config.yaml
num_hidden_layers: 10
hidden_size: 160
num_attention_heads: 5
num_key_value_heads: 1
head_dim: 32
intermediate_size: 448
vocab_size: 8192
hidden_act: "geglu"
norm: "rmsnorm"
norm_place: "pre"
norm_eps: 1e-05
positions: "learned"
qk_norm: false
attn_scale: 0.177
bias: "none"
tie_word_embeddings: true
parallel_block: false
init: "normal"
init_std_qkv: 0.0318
init_std_o: 0.0
init_std_up: 0.0318
init_std_down: 0.0
optimizer: "adamw"
learning_rate: 0.00249
beta1: 0.9
beta2: 0.98
weight_decay: 0.067
lr_head: 0.00513
warmup_steps: 544
schedule: "wsd"
decay_fraction: 0.814
decay_shape: "linear"
final_lr_fraction: 0.0
batch_tokens: 16384
max_seq_len: 256
doc_mask: true
train_tokens: 104300000
max_steps: 6366
dataset: "wikipedia_en"
Each number is 200 + 20 x the weight over its row's rms, rounded and kept within 0 to 999. Layers, rows and columns count from 0. The size before them is the row's rms in percent of the matrix's.

# layer 4 attention query, 160x160, rms 0.106, rows 26-31,58-63,89-95,121-127,153-159, columns 0-79
099,203,196,224,188,215,198,183,166,253,215,177,209,215,217,223,227,211,209,216,172,190,192,202,192,190,207,191,181,209,205,218,179,203,185,195,208,209,190,216,209,209,238,207,203,206,216,212,212,153,207,255,198,200,193,231,197,213,181,187,208,195,194,205,197,214,194,190,251,204,193,202,184,204,225,218,195,217,213,196,178
096,195,201,197,157,213,218,186,194,206,214,197,183,201,199,224,209,201,215,210,167,180,181,193,187,213,185,215,217,164,186,236,209,209,189,169,178,220,205,169,228,207,169,214,199,180,206,212,212,188,173,203,268,201,198,188,192,207,198,205,194,192,193,197,204,200,187,202,159,210,218,201,196,217,192,198,215,189,204,247,220
102,215,198,226,245,194,216,211,230,168,195,187,206,202,187,220,189,200,212,239,180,175,245,169,173,168,193,183,178,220,197,195,206,217,191,177,240,173,212,203,192,158,208,205,168,168,205,198,187,214,208,210,216,190,196,194,172,168,179,217,185,202,194,162,179,217,208,220,193,187,209,217,193,233,204,202,167,177,213,204,183
114,196,205,224,194,194,178,180,176,192,200,221,176,207,166,201,185,204,177,194,193,204,195,222,210,209,181,194,189,184,204,181,173,199,174,186,189,188,157,197,210,174,192,234,208,237,184,187,174,143,170,218,215,176,161,187,196,229,185,164,201,229,191,167,209,203,186,212,208,218,181,183,198,232,197,224,213,184,205,206,205
087,203,205,162,187,214,193,211,214,217,200,215,200,194,174,190,235,183,219,217,183,221,199,202,168,209,194,204,184,236,195,170,209,190,190,184,201,198,167,192,202,197,227,221,172,217,207,186,200,191,223,190,233,192,221,197,228,229,224,181,208,215,148,189,211,174,147,173,215,204,162,215,177,175,230,208,191,176,200,166,237
124,186,186,192,213,229,199,260,226,192,210,159,190,180,207,231,190,192,231,219,198,227,200,209,198,227,209,199,228,187,200,209,198,200,206,191,194,203,183,201,193,157,171,229,196,195,206,169,182,227,205,205,203,161,188,178,218,182,208,213,204,230,181,215,209,195,228,181,198,197,210,216,194,207,214,212,206,162,188,194,193
101,195,191,163,204,212,172,179,214,216,237,186,204,236,184,195,209,209,203,207,190,225,189,201,212,186,157,194,171,197,171,198,243,194,215,209,221,211,195,200,190,192,227,188,193,195,206,223,213,186,177,188,192,199,223,204,208,226,179,178,173,182,216,182,194,195,163,199,189,238,200,233,202,205,226,219,205,206,237,200,190
098,196,209,183,174,198,191,197,217,215,198,156,233,210,205,214,219,199,160,195,166,176,169,190,207,207,190,191,160,199,181,217,240,178,233,198,213,210,210,206,231,194,193,202,217,219,160,211,209,205,207,194,225,192,208,161,186,214,178,206,209,178,207,188,185,196,159,181,210,256,224,207,185,177,220,176,213,191,184,234,188
081,202,211,232,185,215,186,223,204,191,206,213,171,206,207,192,174,234,196,206,198,203,221,203,228,206,216,164,200,187,167,230,180,171,166,154,163,202,212,182,192,223,194,174,168,185,201,223,233,186,191,247,189,198,206,205,215,188,185,180,169,178,196,176,224,214,218,196,190,256,200,211,204,225,204,229,191,197,223,240,199
110,178,203,203,220,203,194,195,229,182,215,237,158,205,163,215,195,239,192,215,195,218,227,200,191,220,196,173,212,195,192,213,189,205,158,205,170,206,199,166,220,212,187,187,174,196,248,181,219,165,172,235,202,203,197,201,231,212,192,198,191,190,210,200,219,208,194,215,201,230,207,204,228,211,197,226,196,185,234,231,168
109,184,228,202,219,211,205,181,216,168,157,236,180,185,221,183,187,191,188,204,190,175,192,173,179,217,218,189,234,213,231,211,163,213,204,213,178,206,189,232,225,191,195,180,196,219,213,178,199,190,183,222,189,183,174,208,199,231,189,212,200,203,202,214,162,194,198,207,205,186,194,174,193,200,235,218,205,182,206,215,191
056,194,174,157,213,182,233,196,215,208,173,219,207,192,236,219,217,199,205,175,185,182,174,186,161,215,178,212,234,205,208,227,210,231,208,229,218,197,183,180,235,181,183,182,195,225,200,197,209,163,195,199,192,212,152,167,202,220,217,220,189,194,200,204,149,199,192,187,206,184,192,199,202,162,205,195,220,212,190,211,176
102,201,204,202,219,236,242,196,230,229,202,203,208,190,229,158,170,189,249,232,187,201,206,222,216,181,216,189,205,207,217,210,209,203,195,202,200,169,207,241,194,186,201,204,195,212,185,239,171,218,222,202,197,192,218,193,210,186,172,249,206,192,161,205,173,197,207,177,183,202,207,194,193,207,178,183,202,224,196,201,176
094,186,182,239,188,180,207,163,187,226,217,209,197,193,265,221,217,229,196,201,217,186,186,184,171,184,207,209,184,213,197,191,196,204,188,223,177,182,218,199,222,222,233,212,218,220,207,223,178,178,208,206,225,205,205,233,201,198,192,174,194,196,182,230,191,222,206,207,231,201,202,205,194,205,236,236,222,208,188,210,182
101,175,213,193,180,221,230,211,206,194,214,200,206,213,229,213,210,176,216,200,191,197,180,179,198,240,174,200,230,191,173,217,207,196,208,193,224,187,208,180,180,221,154,195,209,204,189,179,232,204,199,186,251,213,173,158,190,235,229,211,210,230,197,201,198,199,201,161,195,235,220,211,191,189,178,168,199,217,205,185,225
105,213,229,220,216,208,207,207,219,191,160,210,215,201,226,203,177,217,179,208,175,199,224,205,196,207,220,183,205,225,210,216,170,230,236,204,215,180,224,217,179,205,177,186,174,199,202,209,195,218,221,217,177,209,185,171,170,154,170,223,212,211,198,185,183,196,210,198,202,181,193,187,202,211,189,164,175,170,213,189,180
103,195,187,208,173,204,189,187,162,183,208,208,187,181,180,223,208,189,186,185,198,207,201,218,202,213,171,221,218,175,180,217,206,211,187,216,166,200,175,186,214,214,169,235,222,252,186,152,175,166,191,233,202,181,140,179,201,222,223,180,184,209,190,172,209,215,204,199,211,212,218,193,206,206,200,208,215,197,209,214,198
079,195,207,187,189,196,168,224,213,191,210,209,175,193,193,200,229,205,235,164,215,222,200,174,205,205,200,182,216,226,198,213,195,182,196,195,192,196,188,205,204,207,209,184,179,227,212,170,207,222,243,204,208,223,228,249,213,214,249,200,219,176,188,215,174,200,176,222,219,197,219,185,229,154,203,177,185,199,212,184,201
117,196,201,180,218,204,194,236,243,202,200,173,213,235,198,215,192,214,222,229,190,203,228,217,218,183,195,173,191,179,211,211,205,208,181,185,209,177,178,179,185,165,192,198,192,226,216,190,197,232,198,206,197,189,172,148,193,205,202,207,183,195,217,191,215,205,210,172,198,223,210,208,181,214,186,190,207,162,228,176,176
098,210,224,195,227,171,183,179,240,215,209,207,180,198,172,213,186,186,191,216,192,191,206,208,215,206,227,208,206,177,211,207,207,195,205,202,210,207,201,207,180,171,204,192,212,231,191,210,190,218,175,175,194,209,204,199,206,165,174,213,208,212,160,179,172,200,183,192,200,207,192,189,178,237,213,216,237,206,213,224,183
092,196,218,262,195,183,183,171,206,253,194,223,183,209,190,201,194,211,194,193,186,204,210,181,215,188,188,196,190,223,211,219,196,198,207,222,211,241,184,242,210,207,221,201,215,197,204,220,227,183,208,193,185,206,204,260,235,201,214,192,202,188,211,190,184,186,186,203,207,210,174,205,179,178,246,234,220,252,203,187,185
124,222,204,168,187,231,196,193,208,206,214,205,209,221,197,208,200,148,175,211,179,212,168,168,203,213,194,192,203,197,176,180,238,202,235,182,235,214,234,220,207,192,191,194,210,223,200,193,179,231,213,168,234,182,165,198,157,200,230,204,224,203,204,204,214,187,187,200,174,233,218,191,195,205,214,196,219,199,182,204,204
121,204,207,228,236,219,172,216,213,195,194,191,186,183,207,198,201,197,212,222,198,218,205,177,196,235,210,208,208,195,188,200,174,221,188,193,195,150,208,203,197,206,202,184,199,205,179,206,161,210,218,184,182,183,173,174,195,159,165,194,170,211,184,161,181,233,209,188,204,210,180,199,193,256,201,187,223,170,229,208,176
116,199,206,227,196,197,146,177,195,158,219,212,180,172,222,212,199,169,187,196,241,233,175,212,231,210,188,194,216,184,193,210,187,216,195,199,179,188,188,189,200,213,185,244,221,221,219,191,140,187,197,192,190,173,158,206,209,196,195,175,206,215,185,214,197,233,197,216,190,192,198,194,229,246,178,177,203,203,208,223,201
100,194,232,172,191,194,150,169,215,188,170,213,188,197,207,228,242,199,180,219,167,232,201,180,205,235,193,185,202,210,198,207,212,207,208,168,208,201,170,193,213,215,212,213,183,239,223,195,195,171,198,188,191,196,229,181,195,207,237,188,195,180,197,184,198,187,166,213,191,223,205,215,175,206,205,212,230,159,240,212,202
106,205,199,187,206,216,188,199,218,197,193,181,210,214,201,248,200,216,221,235,188,201,195,227,190,199,188,173,193,176,189,180,188,211,191,201,191,165,216,150,188,180,221,201,184,218,186,177,165,209,188,223,219,161,154,171,222,189,196,190,203,221,189,202,215,196,206,152,187,198,213,215,216,237,192,186,244,187,213,201,188
097,186,215,226,219,208,186,170,206,193,203,204,205,195,184,190,198,177,225,221,197,215,205,204,207,201,211,207,207,195,191,156,197,221,175,217,226,212,199,206,155,174,244,179,210,190,207,241,185,184,179,198,205,232,204,177,210,179,150,187,208,211,196,191,171,186,207,172,192,203,182,193,188,222,207,191,245,211,219,210,226
096,188,215,186,197,209,230,174,222,222,228,203,198,240,208,189,212,222,201,209,188,176,206,174,235,194,198,176,173,208,169,186,201,201,220,213,230,218,194,216,185,232,226,169,203,246,229,247,208,203,222,198,194,221,222,211,208,202,202,179,230,196,216,203,212,212,195,201,238,217,199,213,199,210,201,213,205,210,211,186,186
086,196,214,196,171,212,178,189,220,207,226,183,194,207,195,210,209,187,191,212,177,221,207,198,183,171,177,200,182,212,173,204,226,193,219,173,189,186,215,213,203,211,174,198,214,198,198,197,178,208,226,191,231,193,186,199,163,191,225,193,227,210,186,205,203,168,190,203,164,246,222,210,188,228,207,204,189,150,219,236,209
102,180,197,254,204,201,175,201,197,177,226,223,177,189,174,221,201,189,212,228,202,208,244,197,173,199,205,228,197,193,191,189,200,196,169,185,191,163,182,208,169,175,197,209,175,186,215,166,185,177,200,219,221,185,167,168,179,178,150,206,188,186,186,173,192,216,217,176,185,208,173,218,185,245,217,186,222,181,222,226,188
093,173,193,204,232,215,185,213,179,165,170,198,161,194,188,158,187,183,176,192,207,223,195,205,224,230,204,178,201,196,198,244,162,191,194,226,174,199,186,170,201,207,185,202,218,225,215,193,178,172,207,207,196,187,174,212,230,208,196,209,166,204,220,178,179,243,207,218,185,218,175,180,189,201,173,205,180,177,204,254,194
088,214,229,214,220,211,191,177,210,196,200,228,180,183,217,164,205,201,191,209,182,206,221,175,193,189,244,178,220,210,197,215,168,228,209,173,163,201,199,216,205,170,210,171,163,213,209,191,208,185,219,206,176,212,182,209,210,228,204,184,209,205,217,202,150,202,163,195,186,211,181,211,196,178,228,204,231,173,242,212,177
097,200,171,218,205,212,227,196,201,196,134,175,182,181,221,172,203,189,206,214,182,195,208,216,161,204,202,207,232,196,207,213,174,201,151,184,203,190,176,192,192,167,171,202,185,198,238,218,196,195,191,221,205,186,180,185,216,192,195,209,165,190,203,208,157,219,226,184,176,230,177,223,189,214,209,189,222,194,215,220,200
# layer 4 attention key, 32x160, rms 0.0947, rows 25-31, columns 0-79
098,178,181,197,198,200,202,251,202,207,183,190,194,186,197,202,204,210,174,174,201,197,220,196,193,191,199,211,215,184,210,187,171,205,185,177,196,183,184,220,173,175,178,163,179,197,211,198,195,232,202,199,207,176,183,187,208,193,233,177,203,187,202,228,178,177,216,219,205,172,216,196,191,182,193,195,220,163,213,176,216
101,204,203,203,195,179,198,223,236,163,190,206,211,197,164,169,182,190,185,184,209,214,205,202,234,198,189,192,207,207,200,192,216,183,186,202,192,212,216,201,188,221,195,202,206,197,167,183,185,211,202,224,203,221,180,169,205,218,207,217,217,203,190,171,242,174,211,190,189,211,193,203,195,225,219,166,205,187,190,209,234
110,223,196,229,198,192,189,174,178,186,186,206,196,192,194,177,206,211,199,205,212,217,231,213,195,199,222,179,190,222,229,174,190,202,176,206,201,190,202,220,205,232,265,188,185,211,189,198,157,181,192,229,172,192,214,238,207,191,185,218,202,185,198,200,204,210,193,214,223,189,177,198,209,226,192,189,188,172,205,186,184
103,160,204,180,228,223,224,216,202,208,199,194,193,184,221,205,216,196,218,199,205,187,179,215,195,186,219,210,218,177,190,192,193,206,178,201,169,211,188,201,178,195,186,150,191,224,216,196,203,219,195,181,205,203,193,183,232,222,220,183,210,195,215,227,172,171,219,203,199,192,195,209,179,173,199,205,233,221,224,176,196
108,209,218,182,185,195,192,173,175,211,212,187,214,212,206,198,201,189,204,189,225,208,161,205,171,215,223,192,216,210,209,203,189,178,185,202,210,207,220,168,212,261,219,182,224,190,209,193,220,164,222,195,207,247,214,223,185,213,193,195,196,192,191,192,216,197,192,190,204,208,198,215,209,185,220,189,184,227,205,183,214
093,199,213,225,194,223,202,158,187,191,167,200,215,204,200,202,186,211,183,188,201,189,190,194,243,211,192,202,236,189,193,189,211,211,183,205,232,219,249,204,221,202,191,190,228,172,182,227,205,161,161,190,187,192,180,160,174,188,164,222,179,189,236,207,207,231,238,179,181,200,199,203,209,233,192,219,230,230,177,211,206
102,163,217,197,175,200,190,196,172,220,193,214,183,176,205,183,214,213,196,184,192,195,194,204,184,194,207,216,209,179,198,190,183,201,188,185,190,178,211,212,201,191,190,159,190,195,192,217,194,184,182,206,210,184,205,184,206,215,200,145,184,180,194,220,166,198,193,226,189,186,184,213,221,187,206,220,219,198,212,184,202
# layer 4 attention value, 32x160, rms 0.0943, rows 0, columns 0-79
101,244,197,251,223,189,214,225,195,223,205,202,194,178,188,229,218,190,193,173,205,194,175,192,206,225,171,206,212,181,165,195,197,201,200,197,165,203,215,242,159,189,203,203,184,181,164,216,193,209,210,198,178,195,202,213,170,170,210,213,238,193,204,196,205,173,172,181,230,213,191,215,249,174,206,197,211,226,213,234,159